python train.py --n_kv_head=1 --activation="swiglu" --norm="rmsnorm" --norm_place="pre" --positions="rope" --qk_norm=false --init_std_down=0.00819 --init_out_by_depth=true --warmup_steps=200 --schedule="wsd" --final_lr_fraction=0.0 --train_tokens=101900000
Each number is 500 + 50 x the weight over its row's rms, rounded and kept within 0 to 999. Layers, rows and columns count from 0. Numbers have three digits each. The size before them is the row's rms in percent of the matrix's.

# layer 8 MLP gate, 192x64, rms 0.248, rows 0-191, columns 0-63
103:527395388426562572472643560473471411476485463546485507438499513503505514501529480469525548568451471505523505448512405519538516475495489546500423577448491481550546506471382506476403477449503512
096:565411546508472640424396486484563454467525528479484541539424574407441467509493553509568559495566448478437498528551511537464469448436578483576493532509535536520495509435454490547458465490580487
115:592507561472587473507498492479442514576422628495508544559534535500518586595463550480479454473537541530496485509466455519544509532517556562454549521512450518522475511444410393583370524495500484
101:396505502529550449516580468404511480477563433454474500437487478498477468534564541516429551516493534556487425442490509489577544430489465512441636551406495484561428406473563483522425506525476483
104:452454496419452556484449454519551470421555582552465555570579457597396473561544462498480480469482496529344541556456506572534507505559466500481546512526479534513521464523521557481505519557399522
093:541550363502428517513541558496585549550401531604536466544478501484521431482453547443462472502539533485449517396505529499525492526470530600498489438476481529568438595492406490488444554474453483
091:459564517502439504539489553465501491577466451601491568526485508593417480518486503512484449531540576523452439634421569419460491411482435478512551467510522510490507393522622499474526471526524504
101:469539523484479564497461571457556512443511437554588534405576481508561460550485503477476510497549479383522381501532395586469538471485512528459512474427528479497490417488463564537392434487451492
108:557432593466521450459556549483406533338530543507517537404466546473484541511501498520537464460475532539493523456520475427557467465483573506571452565528476478550494447526511464514449446635484447
109:510554508382496534555479531528429565511411515468440499504562507565527521461498503635500467511557553581424544548526474517453453454522471485529455486447535523453571429448519385471470508471425583
098:561531511494580459519493512511466672538524451563452508539492469533389514494558497455495488551388614476457481598572531486486499453501526456554510507521475436470456410483485500520472513464474589
098:476540496553455416559474497502505446540470481510513568509440406470438449495411567495505538432433497422485531553469484566491482438589502510549529446491409472541520395415514546564626475472524503
102:535549497496460562495495582548528530546447569468478521577495449513445530514468499524530429524486495470529462491501430497369432532407404459481478464416486488473555474579443436398438426477443577
108:459479468546598466522458515514484501502381406508502502515571579459512543568540551420518596411526577535539436410509520561510498466485533556477512525424582550609445473473492485518467519489454465
105:522485601546622462488550472493485483573521459476501480434536414463463500516501532535518492531543658510450524598595476457474478502543519399544444541501483525528493551487419450498528512408501433
098:534415554575547536472538589376466416502510603519536562424497573542492505597443500483531610458432498483546497440506520440526539467493538530469538465426508489593466512447502461538476478546495477
102:567461478466522489394462431541568494574460537508498453456483501541460551465526574466467514542514538470491471451530501534501589459483581543582409564435503369512499539394484597480540450535457525
094:436555456464468477490542439544392549474493476481517470464467512412564570373453508480474430567510398526483558525541396426561463500523433416498543461465515486530537496531473477499621518506482492
114:477518508485564568488517486479461490550621493545567505518481516576624531445413508482574462501484588515451518599454436498526454459443506455541512474484563584444500392541504480512493431599491479
103:518393462532568480476489421471477614565430500543436487468475476597550478597436424492525500581574523526470496504542466467485546453508524530451535434566552362519438448519508523487484508539525469
103:505453511545569521568509527508424494474445524481436530533496503590412499540479487480501507451505483412542453416574552487503479490502544531562449482415578575539442526444357571522411488428478546
102:603468519545498425463550460372404501428455496536614473537463482519559540555454493488535478543571476457505455562551470589514569478496554481452500496439483447497475515587519454479537540429437562
092:541516411526537426510372449508532524511535602568527569426483522410432431486533512452466481437545473535527446483483522377491497526462607459502524506558505521504531512518413534463569485509572540
089:428484512423510448486460488463506449614516404551489543498558452519448479551468498505505507568552602484609467502555558507453539458524357476540520439477503448608539535498426503542486435510503513
106:505476560449479469520486455548561491470531474542542472503455558545560488522480565485467459432454465498515546546496561539450457522449494431506421517483546480568412552463617446422490315481561483
107:522507436539514458484498517449538475482500497552602526577533484449463575508465494472458608506578498516504587533650446496481513521431484441415483506422453605548555504529454544535576491497576500
103:453543535489471529546486484525521497468611570443484549565485421568525531507450540447459454533379475601477512558445478538533504541542470469575474554409423469498539416416488522477479486486437596
115:525456448435465560642476440445471583461553542481469488520429594516550526448386525442528440494472551462488541624474475542472475532506550488491389464489516504493453455531559475564489506472454490
094:507473456545440524419507546505568522560500552484525508475459472614500496520500548467560604557604509606495432434516388445532575458427462457509506508540467471434528470505487485531498396447562505
094:574441526469432485461518450539566423538560514607473493503572505466473509540462465516485596428512494424415531409482517511467455416525425457494469440503513379420533486468500540527504488610503526
108:506553509439454479508540518571432499474496475469487648497574578525470513487446431558414427479558430513491618451590512504469503477506601504492513601498539518508509499568508478493423415474475519
107:523498434472546448442515463438455432546417533574482424540544514487499526594505498498482520444561472406429479563554478483509408548515535476488502414482359552476507428492452521398546451485506540
097:587508444462441603548615539530559496491552449551437538534455537422492474473589466567458533550525491539450488476542516505493614406534542465517389479473570481479501542491521462534511443518488580
109:484416493506512502503505518490632542559571439503486533472487572528537478439523517467414446509400462509504569479512454519419478514494531440483602473410530584595497519618473463458456461571501481
104:491490518486460486580541461492457464498480549490442483499406538436540549424426512479474432451489507496554521433424404568396553468547407442478490533458520410494595431559496458435463464510553449
092:464508447543540470532427411585521486463547537467488462496439439523460484471489502446610578533483495530496417489373460515508567453421523330473515493452499563528503517516438539493506463505537442
096:451437580546504594565536553456493476557554504534538533572390496563545581467411470488509538509507476498481522508422390519428482431480469534447534487528517559538471507474546437514410427416543471
096:572489413493563547587500510497490474457532494524483538444520465522433549422551523501432465524545514608495496402505394451428541516428452502563440550478467546420435542514499629473477457490467514
103:516497443473510583493467513470429492532458579482552526494360451618467497576512485457466451520556520546493456457475487466493427593453502595428590491447476441516557467525569533484543513448573537
099:491494500550466494545439580544406476553529602488559564540528405514369495503497489515500442557489550490430433472580496542548503501520461545589540479433608506569464478553536469454569462530488522
103:522534449435455476474564481533505564456438594603447579574484427508445495494489446442532477570536488426569495511558502457484497488391600401475587499550512497472525573511411468471498491494501506
090:560546528474513545494456477584533587461529482478564498411438489431470600480473453450489387508530562437435497472562533477453400470410503446437481479550483500515477512517537519494398481501615529
096:505546515558493543535565554459378514513454522538522559525477412482542533463399541570578504515526441497486512595508538568509533471509522523475617512522514453546506455446485546365603495483502438
098:518497462542470433519492463492541455557455445502512643519480503575525587573517471546499527427609513608519466551424438511553479505511490495457530515585461504569529503466526398516471494512386546
089:473529535521500405535557489496578458504525458496462534590458442587517572522485446460469516539587621581484554452511536429477466494465485465511480599577453468488503531463473419603424535447474475
108:556588517558443465538497564491497517579458432504487516556469484443577554510455525468456569434539491542456455537546456544469460516552487565519481556524511584558564549632398455463387496469496496
109:497493534436477546435461502460476507512473517480477510476422531512430549486574453501539448417503468470432590489482476552522466488398568434432442450453504591519505470608483429482474341550513488
091:485538467487572540537491480461427507531602431486500511482448508482511504495512470472471518550623472411521544539486494546439532505558562508424566398567444518401483488536508401537605411557491522
099:544534487469385544411483550419439521537485532480444509420552503525511611574409529486455537523452527485546518479548486564562457373424575493512535505470506552557552485516504498398492456458478515
097:517476481501527507504520422528402461390471449489501513583439454422531646449426494541558457454577568456500555506508578521481503414507534514487553458469511515584520503427505526548545429503568526
099:508475460449535542420341569543503531542464584515442552509504570477519502454439584452517502478402432420522558488513448489430479468437508521476503418486487484620525464512470478479410475529501499
100:538487507530555414473456522451514548584561493582561508496483546475585454554396563523496512469503529574534541471492440473426521549577533520509630445576531526582483533483457594465497531492577475
110:403525534457458487481510540569514535526468499541543416572478492572550534503508616369458566391485502500544526417554541476500476421526469543382478521466554542526513527542441532522511495530574529
108:420458580458526475487556548479557518423514581549596492564435522505496481493468445449453500577478474538495396525517349521463440522448556489450450464483552551544524458420423519528442459517507512
101:388465530473563510506571580500492526465467541513530491486487383455493474577504597577497457507446512525482430543501532464464495568491573523456618478471540389466553474413510451440468534450465552
101:418461491486603499474478595490451487544454488423549508503546471520443422530578513410473485597540509444496435582512465613496503511419468472385452554439553500493493494468498519416525472539472536
093:405464588463548410492518477589515493542491464567463544541521517597434545421547532400482467399502512472491519484429545577520429510476538440458573438542535487518530490568470470462475473493579565
103:521549483531570522456512601462509507546542386525528555447425468488539469555518493479492496449600527614477419464466481501478450488498532484529486517552476508550561517519505471596635485524435619
086:486491508464519491580544580511505442507495512439517533517494474551536476532390456535482565534454476556605563451534475405489548536647479494467425487430579480505510524444473428507404540434500559
097:546543458453436509461449435525494556535435507554469510578471537414510550487423539445480437506481425523465515460513538498431556463573359477557540451516528522545537583445492522469458513417571405
098:561595438531532514462452533379479504473617557560489481530581508446524496502486483546467519487511497504542548584481489628481595578518525509525570522394565523429513495488510470461465523508536418
094:589520490533449481440523458511397539536552482484520586521496511493474518515465567505415514435462481388426504514498527471555566614531502409578583499440490490477494497479558622536516518521517589
101:490497398485406521494518570520462601462515539483441520558533533519536512528526492492435474467455459563513560493540442491455570482511601570489535405476459432421387581504562522523548545506482594
117:564531414516478480527644572564503505453477509467589516483539533517492473525505542447396542574578493510495438450586547416585499478413447475462478455405516526464481563530458458540449506524503501
097:410511592509515470544487487411462535481460500550459444426400447549540508563496525406493444498514591488504567465456492503509481532429534405581547490471496436443499612436509413500452506536468544
099:529535487338492473465501490480568540459426534447551480491526548520484424494419477416552510476503501501480467471444495414563427484515525483521384435441506527493451344484521486526504510455515568
097:486584501425515452472426419490534538527489491504526468559530532528431418524451493422439485547427560528409527516499589468503392531498524473576562501414517509480588535573556407456462530506461458
094:537486525468420552512599510567515484542529504443489451463534420395457431463478563582469482509523609552469544412589530578465541460530518455452446549466469532517509459509529515514566435491584426
108:463497455475481511574391505581447471513543460553526540482489489571469503444517558528487419471551571559506491465355478482401505474504508429534603527454460463584516511561552511408492539478442455
099:509472516477462477475400560526496487503405513595521476596539448490531440607475462365469573481616457448439490520566470549450504619513563506453513472493463529501436486488479465475544521513509502
097:484490343607540500551520575462446430500495465461525456484437510502570473518480458540610536496483498530547517501514424594385525436499465444545570454490446496573514532470514479545516459513576489
104:516564428518517459557482448545513597504424561445543476472554511479577468557540467432523573400526494439479459574532449445476384501507414480542434463490521491574441524395530455494560464521520504
114:625475517516449536478485482532487554582483533466543474468526503455513476570512565485425509497485458537570578534538469540450559355447493488487469597544415460508519470416397470576508432473471484
099:488459461514432488570437480444529560488569474500492471519542550511561448604453493520430446501546458527550564464571517528538567415532639465536483455490474550452487574491461452614444558453468531
093:490543615527567480519531480474404500497520480504418519578425506589531563599531582456542536552496538497518455520489438493439550536533577509536488466491540458450467454502596449554486542422466392
101:469492419584465444523484490463491550563506530483496550410528493533414529572515462562511461552514556493376555548467519480517396466418460531458545452435446566481467474492587508449539489603437470
101:562473515560517440505476418552494429503378518439485462523500447460511498481479498431513488485463577492447539505595628420498600475536572535502470412529477461502571566492454459443437460509543561
103:556495438518416518452408475525541446464543545554518493549470569435523497614511554433514485445502521549553515499552469448510432451590492505509572446577537406528476495558475459491487647501551500
093:471495516368527537560512506424468486504439437472462406476553499503560500588471501545485447450562464493393521465583512536466433444486430483438437404516482527522451549543573461473512546580505438
087:457471424520480521495473539562539415365480450473398559537448506532518405460524501442532481581483589517475471571461426496475530451584570476479488466470508389496523519535559583475484552457493482
096:521503544518414440398447413479447505393575513569466625502464428494430523517521520502499475538456509549451488502494551528484468489489472512497461476498384496427565522502511402575451418571512498
106:485392432463542394529405469604440423506519493490470501519539533562503514470437464421492541439463471576468560422506536452536406453421513460445438469567508530479544433482558480496508460532536472
104:524468464495475584472577455563407506550454489552492545512469527540423514539538518409488448556522487386475424506631470547461607482477506492492462464485476565543554468552423532557567547558521492
115:514528466586465556542578491463519550450586528395478525507515459474529440519454492448519516506507486532495409534403472395505510527540528563444460519508613453547566429597574523488469482454424555
102:528554471468557478448568392456523564467357495473481516524432463411441490519496474424602543417471526556531435506473496500621520477489473475416498507559476450496495464456452420529486460491534533
091:449466497332434481440533406541515507465509517474517445562521500490517566442465549400491481539499541452498491485570488370501511491467452520431468482465391588540445473534515442504510455531557527
107:499500583491401525447545460478418530554524569463589448488599458484460517520407399481472536487606438536488511531542504476465493470571593490408507582461600494457492456456516514511507492466523530
092:565594578494511468494492516537488577497465480461476569520505575472486407485477551441601579478499421504453539553534556440582526511570545530481560562550562455599458481560457437573504467500504440
096:504426486521460440536513514480512494442441554466489519496421599510543503550405497448387574545527449566421491580501546542466562458489546472460511437554481512597423533461550546546472488606533462
098:529557503506526515487470503475455616522555537480492448520611579471464551452417430402546507463539458554528446588450483496474446471559551573529456536483479504531490399566438546515460447572532571
100:440549554472534431553514471496522515507472495470408548503414442526442502498406521487531458498495516556596619464418477431492542503667452434497505514488557561556477451503482549516444484502452462
106:418423474613488488589479471518501509490574503428458462457483459546535490544366557438431546522532539494477485458549517575484548390457484504465518411470503406481570493529476559502523559565504513
097:447549461419495497573562502487513480438333418481509574502524478558452577482440515544537544448480512605481479501481450498438480466505495540467524536473563523557441500527464509568561511562385447
104:497434502485566522509508414520537543474463519490450546552538515523489493548466482357550589478457558464426402526582512493527532470524420482613484462530521407459537493464542480545518466528407594
098:552474416547528581508475448479481550511500457484462509608565516566420585544337514539507461478495489553493553532453547559539493530415396522465521457477472576535558505478491463477479501475583543
090:493557454469468515431550435472425524540653537474548440511428529509490523612461426557560476464513487550494531489496528553459525473506378438436505494491480497557548521462607483473594503521537470
096:434622424529508427530450389518394566538584536392530436509385513529504492537456446439493475503471501560514536469554554480500504455522457499571541450548509474594500487463525494517525517512519442
088:597476503483484500413471546513413444577526537522526544595530501527481448466453430414526562518376458507531507510527472441535418457567451546536412470473546473579524509503529485509447555399446521
088:584495469511532488402449560455534486441486496510427597534623486588477492581557560516529531529538440481477448629504529522476486511511522476491601472525580605505455562525501562545509524526482513
107:528489536559550527477566556470508452553473468464491550429559501524478535497527451501502525475650559538460511437550512513551537476474498468480559505426499344510458451415630578535521479472528548
091:476459518496487452546454522501572507526479483515420508462415591496511523470591572557517533437507530566451431530611488468473528420525452540391440450583489543599560582493517482511494413500469528
091:505538443508479538484465565569428488502447491483548473511507414518483459467465460491404547438451564489544444419391479493475489521548526552461503367426495376623486502476460472550443489511502502
094:475479491428502421385506482514376488466512388588472545577512504485557493569477523411642468503509495468482461486531526511530559512534525425511456487456477531569465522598546486494502502505589479
106:482484497504514408406510508562490581402503569470425476416508576439444544546413531537465439491464450500459501449515473423536495507449504454511464470362556451513501433527566470510415483548548522
104:547408516492519428590455392516438430464463555498512478472457455574509501537452572452531477481486514512622451490516498535430573440524485520552491509513483490378502418458539496462600412495537502
085:492487435419470459487542491559481506495517470479538486488447505525521500494427554497538527492471541608489394483430577441409452483467485576687550505558452436535527414500530566489480512479536481
082:491540538556428416481556505525520464539616521515487436517560471460493535384541532464617455467481543505533396519559514429586464478504561508474469602507478549553421521492458490421479440489470494
103:552542411577472493412575564474541578479432529490619493520500450425409492493547502503533482529475522571542514536568490525544462543539460412510463497493577489599400550455500431462477484503528450
100:560462506522575478482476503502396586423428500520464572495482505571479504420489425482629557494543526463441537550593474487460546451524430535491497521463455571517600407503440452470509528561515509
106:466488392445452467519475461416464474505529530531465522536494418561550505536459519542542446599605492485452437522547522441454449467567428563580581444534421513484474417455465566500579520528472499
103:462549545489466397620503466482493499485585520588441515448571380514464469519458541429493459590494520497484533502494510441490486502436511488429498414421572524412577505588475552466504529473522535
104:428488480375504471581430507535436489446498447550470628503470466436501552468504553512451454456487470491505523501467464539556533470438519523619502483505447528534628471493501410482443444471566437
100:495462465451492501568486462498476501491509492514474577503421469521449456484460537518566460624525413460478454550486459458546504498450556446472452496513511604519482480487608369595500506519438369
104:574548383508534595452532460555520553566426493522456469571488478561488503513504417489542539437545551518462521532546438465463616583440494574551495421518531547515562492475441493517575555563485494
106:489475485468493495462452553556463541409550512484490545583487485485440615481508595488544446438515532484439473455459502525502373512571545484504398495538495437390541425530534466472496554484490386
095:475597402498476480531517565569480453506418471548572502574442480529499482500518568513467496564510530533555470557545528594535438457532494451523446547477619475467476500555580442473436465479391424
086:518409436544576476460506502490489433451500444307490590532479578397429456549523474505471508488533519488439547514425449464524523474501482519506490444475498591546434542471486545456465440461512498
091:523509566529494466525375496462521502455546543466489588542541439518464464570451424479603497502513439403557499520543442391486542493431528437525388436408473539487495516463518479548461501558549515
096:504537446610429492473577500472438425570525470522587540538447565547506427454464520507517567418494579549508473443524582421399501555523530425573487513514480504496473498492514491518558404544470434
105:438509376524470427467530485535516465516535430495434508488456489468489571483511524477622451596535517510484478584409433424431473507460410465489546560476375535451490496429538508470501471504445512
100:482570587494412514576511443547539494476588470453557545506519476446500532516390493443487474540518480483553529477480485552555466453528564483498477437602501482478598449496616496463505494565455368
115:512512484380470474534420449473502481607487500455531492446401504519574595495402518489541531470501395508537512468534476465439468571499435474523361428480439536582496452517501444497459512483504484
100:443521437561474475490489461521469510530480421486516466473432505510562471524534527482488444393470521496535470537519585437504461549588585476501532491513502589444470623459626411566423456548558508
104:493552527567510454442476544503441443514497515510504551519419429510525509560508549511625457600492576501442497480579503439544431496452558437586507450524508472469580534359458492403500491508496524
097:522502469513603501630501504512484566439555497487524545499538576561515564359451505451494568418430513473440475453546635555473486430466536572453536468469521496470550472480458471503459494509502531
097:437433471481518450480466498471484456555529596493503442418445461563543414443571516412442376512474474513467576474568508402491477503522535560523509523511445457464541499590488493478553459575415552
112:558478453462547478546522621506567547465592553508525571617467517539534466440499491424496466540523511532403555446353506518422499544459501531482523494522545563512508480489436439531569496462493439
090:530537426517508507494566485422524513453576482479473415559467497455474496472540551593520422442520441504499515443471586520443531571486589459525504455383486515468528589503525392550530412470418513
104:532537433543492536455476593546416465506502538517538598487538403538503498503454538442469485480576531455564440562459507464486514529506545557489532610474427532479515492489431579553498475567562357
086:526608445520545438444538555492545534505482534540543515538449515471455489520522541579523486433516484555406506523531473451548446534498463544612525528557619480483525408552545487505520474584624428
092:516558533434545515434545418493438583526564555440554577537529559410521525481418534428502496521437488459575475518501498603501435500585491508452500484529520435438431421453404507488476489553523450
095:441414495389547515535518443534448495452535520609576452509499548465476469487481513518473519460553481528469489519451474477355506517521520577501538546407529547514529453613420519518568469580500427
096:588469568566580462496480384518505558537534472497470476536525498503447470467491540492435492490594571473434421479431594533561430454556503448431539571473526540470513487427484466496450534532397568
098:474529467424462489568494523567452463383561519467479569554591388567454514513472500518481511516413486510565533532507440399502490517516578466549524551544598509524543608493457481544452566531533516
115:451565433491539467455493591556527550453553476405454502529551556521466510510549507562578503508536465455513472477526488437500469471636559569462589496531546503469602506466572523428463479610467454
095:554470447452528487468363536495482520478505559447469431502527477550391533528452514484499515507483518420472539578496488474539496445477450534571564434512472570469541589549435427535450414542501623
102:476464494471434451542523563570522558513469476517504480505516527550572473504403548490493465458610542500568514531450511436565467471542571549380448449574534432495548468587459491539491512631490434
102:593544452564489535550446485403454559497555506534485490597576419504500562509511547443472475528534498470501405489514472485562481520529419470420456452574430494524523568567455512444388572533464475
104:467489419466425469566419468468432511519483507535446494499459382459570572517524513551497459460545563594511560459529466446377523428532487454519509575563530507547488510475467506515525585500411584
107:590550512507449452504448625515480446464494516520531430442502412549513505610511588558506466595523481525495597508530533547471459502541620522466499514499491460545533608465541467502524488469406524
092:493500507423566533455538473480405367534453415501367443481486413473441596564494540498461514505528520571523498562508542470531515510505434457557585510478432522441520482485474576489509486501582541
088:492515578471566473486497471500555568524496431479520522536510422491391489477587483358546488574474542409466506505484441421492472547445439488540511463544494577487442488485604451497431505439413516
096:557554481546482487479488543505569536464529531548503444488546553470523382432421480513558495443487466545495407594581548503511440459476601475524499432559462481459573517450456531501493424518640497
089:524528487420453494501482537441514527557512510515463483500521506516488521511552537468610431582494557507527497408465440652385475471519543542453500556425419517548609535465503488489585450529480555
102:503559518522489501527497551593490520504474566494469474579425491553437527442448501505499508475468566518544529535440425548563417517515519454433409505434393480512422499453547556610401450583523482
118:518481529498363517516488400516473609473492497410462528395419466442505480494472498518545459502568548499440402453548433530537446410582485468478528565514545485554545521449511481489550506484430556
095:471539478450559395546494487461463390437516507572409532555522558526433541478434527467498418526492470447460387470548575507489495433509493443580474496521468584486506443435610508462454508498465467
097:520610507440421555584451465529486521492579516511575515486552402514542447439487605502471527479465477505449474444458463380438495575558530547489492438531493597537408454559488508515523478551503504
101:445483502572467490565424409581445623486481409431477547530466437447460494531483534455458549531467490528429569549487505523468465537419537556539533478504490417439544560514434481541421462479580533
101:445453451531525498499429407413458497545658467497472537427480535483557616544532478561466498529498549480443502486469559536436517494543569559528600498470552524547468471512482496572458434579525502
095:499483451582510498513497468440484478518513512437462359569487475473472389530427568482581500528511436465432443533542540491462450431537446432439520428546445556481522463463459571497585466565431488
090:453515427500461469521586493469576506435592411463598456520429410484495495411553609567499448449492494463504531506573490506503466416509517476565452474565464532520408478517486507428431539445510510
089:461494444494506493465490489496446470494551499473520537490502408364407474540516583491444448462425558559414357540466491459440500527519512561534459568501541595434424502566475519540532464458500503
101:500452524417526528550489397568532425512437387519552600504555534487393447497569465504551568477507478535472527545529535505470504550435531553444464463489435431444449551483507517444458577525413486
105:502542439437433441486363585568454496447507466589512523465490526456429508496427512467561436502441439509502558509456439542538476517489563601395486487552475417546465457452534562537495479542478485
102:530497482473589451517473503466439533518498567542500571442435576572541384443518544525496552516534573470509529528548489508366518407562554518538611517499469507438499390526492558554532501530478497
096:499496474485509498441490532497529558552399561371532525498507535531455445590439436461531487456585520552551605417470578538521481493426493542476499519466476476519478443413412540443517524587452455
092:464431571555468507427550526596540429488514484493497646528481496509501468476480525481461445496404568549391511575478466578429537496548647459450478544520507448528487472525516564488512494503518489
095:541525404539544434540428550590458508430525512520485539440417575501488565529412485539529589516528497546539513576517526443468521497510426520403531530470557526587446495505560509572395536485503562
089:551559534488456477428485500394456475543566485560573535540447501563497485495516486556609502457516515458535384471457491446462431529518530535487470545507543521575458536557512479369423426574558537
105:458431513491490504551514531528462571462489573566533524537501487537559549452415446504419457479448590532484500553526429517597513429604472484450448436450447437456438536550514413556426505550434507
100:473476459508469514511623436477503534586480491452461470507495502413491549485500537539504473499486556508492451462466461469442534527590486441561456484453618579545459411392523528458588525396528426
103:519521450480546509560614580454577458408495514552435565512459537486557425559550630483486510520470564506499518477460468430479469513444440438491558509460573480475452524454562421558445493506420509
096:433541440516486549602517518586469581439570422623521512457479456485514495481453445495527418420437550443573537413460499454478444489522470531518488502448495407497480528491527468402451464461556518
102:484404448492478423520601485393537468452536570518481541450575578485488509487426535448576548470534480524505514469441488610521557513418458489507521484502536527425483465421465473476493621559435507
111:582505574469511445537472542534439502529514450526498441531572514427464569510552516399493506465511563545625445455590475492492604533529439492466507499554530502571565502528524467493539515624591481
098:577529514580466417468594495511581546433506451480502534525487448467576600532485459414501571519427506471505474562456452496524471360615442523477579516540462425494481513495564498499483487480468478
093:483445617462431466481572458450521503528542462475494504566480461480495524467514487474575455573509554471467475528481414490444509595499558421574457594493589482468596460454475501502497371581512511
113:468428487563520496529517457470567497548533525480469435595461499639564413537523528557458490456497545499418444495590494479554544532518489463575504530384513475520558505488458598403485487504479427
094:526543496510542415398556446446551505423476536527409543500493602526531558528485566498541402508555463572441483517523427414521459552451466478565524419482573464516481475496396495475534540576484509
099:502434441401468478451409482546484539559438461563475498457434476466417522493503606408552533587481536575536523428512478544535468443496551548509411579520444552496443451547497408511520493528502485
108:516441430490425566503545519485595404410547563551515525476547419524470539576526492473473533608494549565482514426554494553419470448471533532548510439464474472525419535448471584520486540501589489
106:562508486534446446511489531573581432557446500553515529445519445523562514586463451470482556470500467465395549509541425442463462568482367504392453488545453531542520537445500441440490466576535532
096:622480578481449499551547617533525538465513464601486582576516558549484454544505539491474560490463535481477455516453433556482462485505537362575538461515480529500532484404484557436512542442477484
105:541617475518509525474494499490574502539572441520397464581437565453454458579485513471526563483508523606560602514563478525574459546562531540472515511565470522419506523509464465474423592520519461
102:494551540487481519528480551526466524595578524517489486482503569543549550486441425369469456515476466403475509481569482441411543465422431490525546486372517438534504561555476456499528592548455531
101:467515403501476518505422427456490442505455566503577490481404441471428580490415572513431428526539476510493555563533517445538538516451483413467545495432381506478428456493461452507530416465473490
104:553504396498496568446497523590484551506464477478484513438561523494488512391539522523498531559520509529514416539638461507516464465547507469437441368559571583558513545415449463488477542512520474
115:495523433515498492506461510439554421478584497454448533435460467411510509433455489416394541447486456551545407511497583482514385591572544540503506536529599512538467554422509528469483505535534530
097:430446388510427445478443513525503520455464530465573572451439466443454487527439487436513484541391549542531473471576517451524510491478598500454496555358489485403497535474539463499541567454537499
099:408529530505497527512461513443449416514562454446540490571473438591446482555436543515485508484470552593523557522453359448598400525600497538529479480474505534443527462502529485465455571495467515
086:433433438519472537442446504552475444425491489518512461602498508531507484424414568403476504568571494526442508547434481506406498575560512519431546433537491483502593461455471582434478494477423477
104:421570468484476440496564548536485483446494458478506515498465474485471508448471445600501467481682642451450473517494485523482524471498583460502529582436495529509563519431467468527534564505493409
105:516474426474542495581572508527545500505509489446481513577442472640542469479485538527541569430541528501458581334506533476480482477564515471434525618499528565495526521533467451483484407475488492
096:551475504537434497587466443478498428559510545425536515586498502500506426480540453456523480378528534517535528468593444410508453557494506565539546529427431555489468522576476607578479536535501434
103:578586564448594461600518564498548572491468519532452414438445501503436458544486559467590448534555563562522577506471527488526457452500558445561435512556478581475524483544563548496513535543468462
095:619477465481384532503526454473489513595581540496534475478529460490557503523573546488428502508518414430473507486509454508367460491517496571427555494510563514520523430509501581584538397509495543
092:553523542543467575564509513521469593586438490521607407579469446473408515490514455477500516378480630560499524505550517504542460523478465531419489471473478462529467522564481561448488460471505577
101:567481544432419556492521509522510404503491505534481602566493433494443459451535503507516495554541406475505510557432551539550405458456567454433586461519537494449619474483524514437517457570486575
104:538544434502561498452562456545443489457450495513510593514490482423482477409513537510449484552471549473418520508489402483521541386508552511539509564504610499419368532487457464443461536423469527
109:560596472469489570547453507503554532527497512558485466497421474507474625558476500476491444532539527412479527407621567572391507538553550459463497487483448522511455545401469493541545517506494578
094:452482501501489460570515595512463526518464446535452484569537490484485555482507493589522527509493614573478465488527461442465523443556547402351464370421443514490477524548477552490461563521454479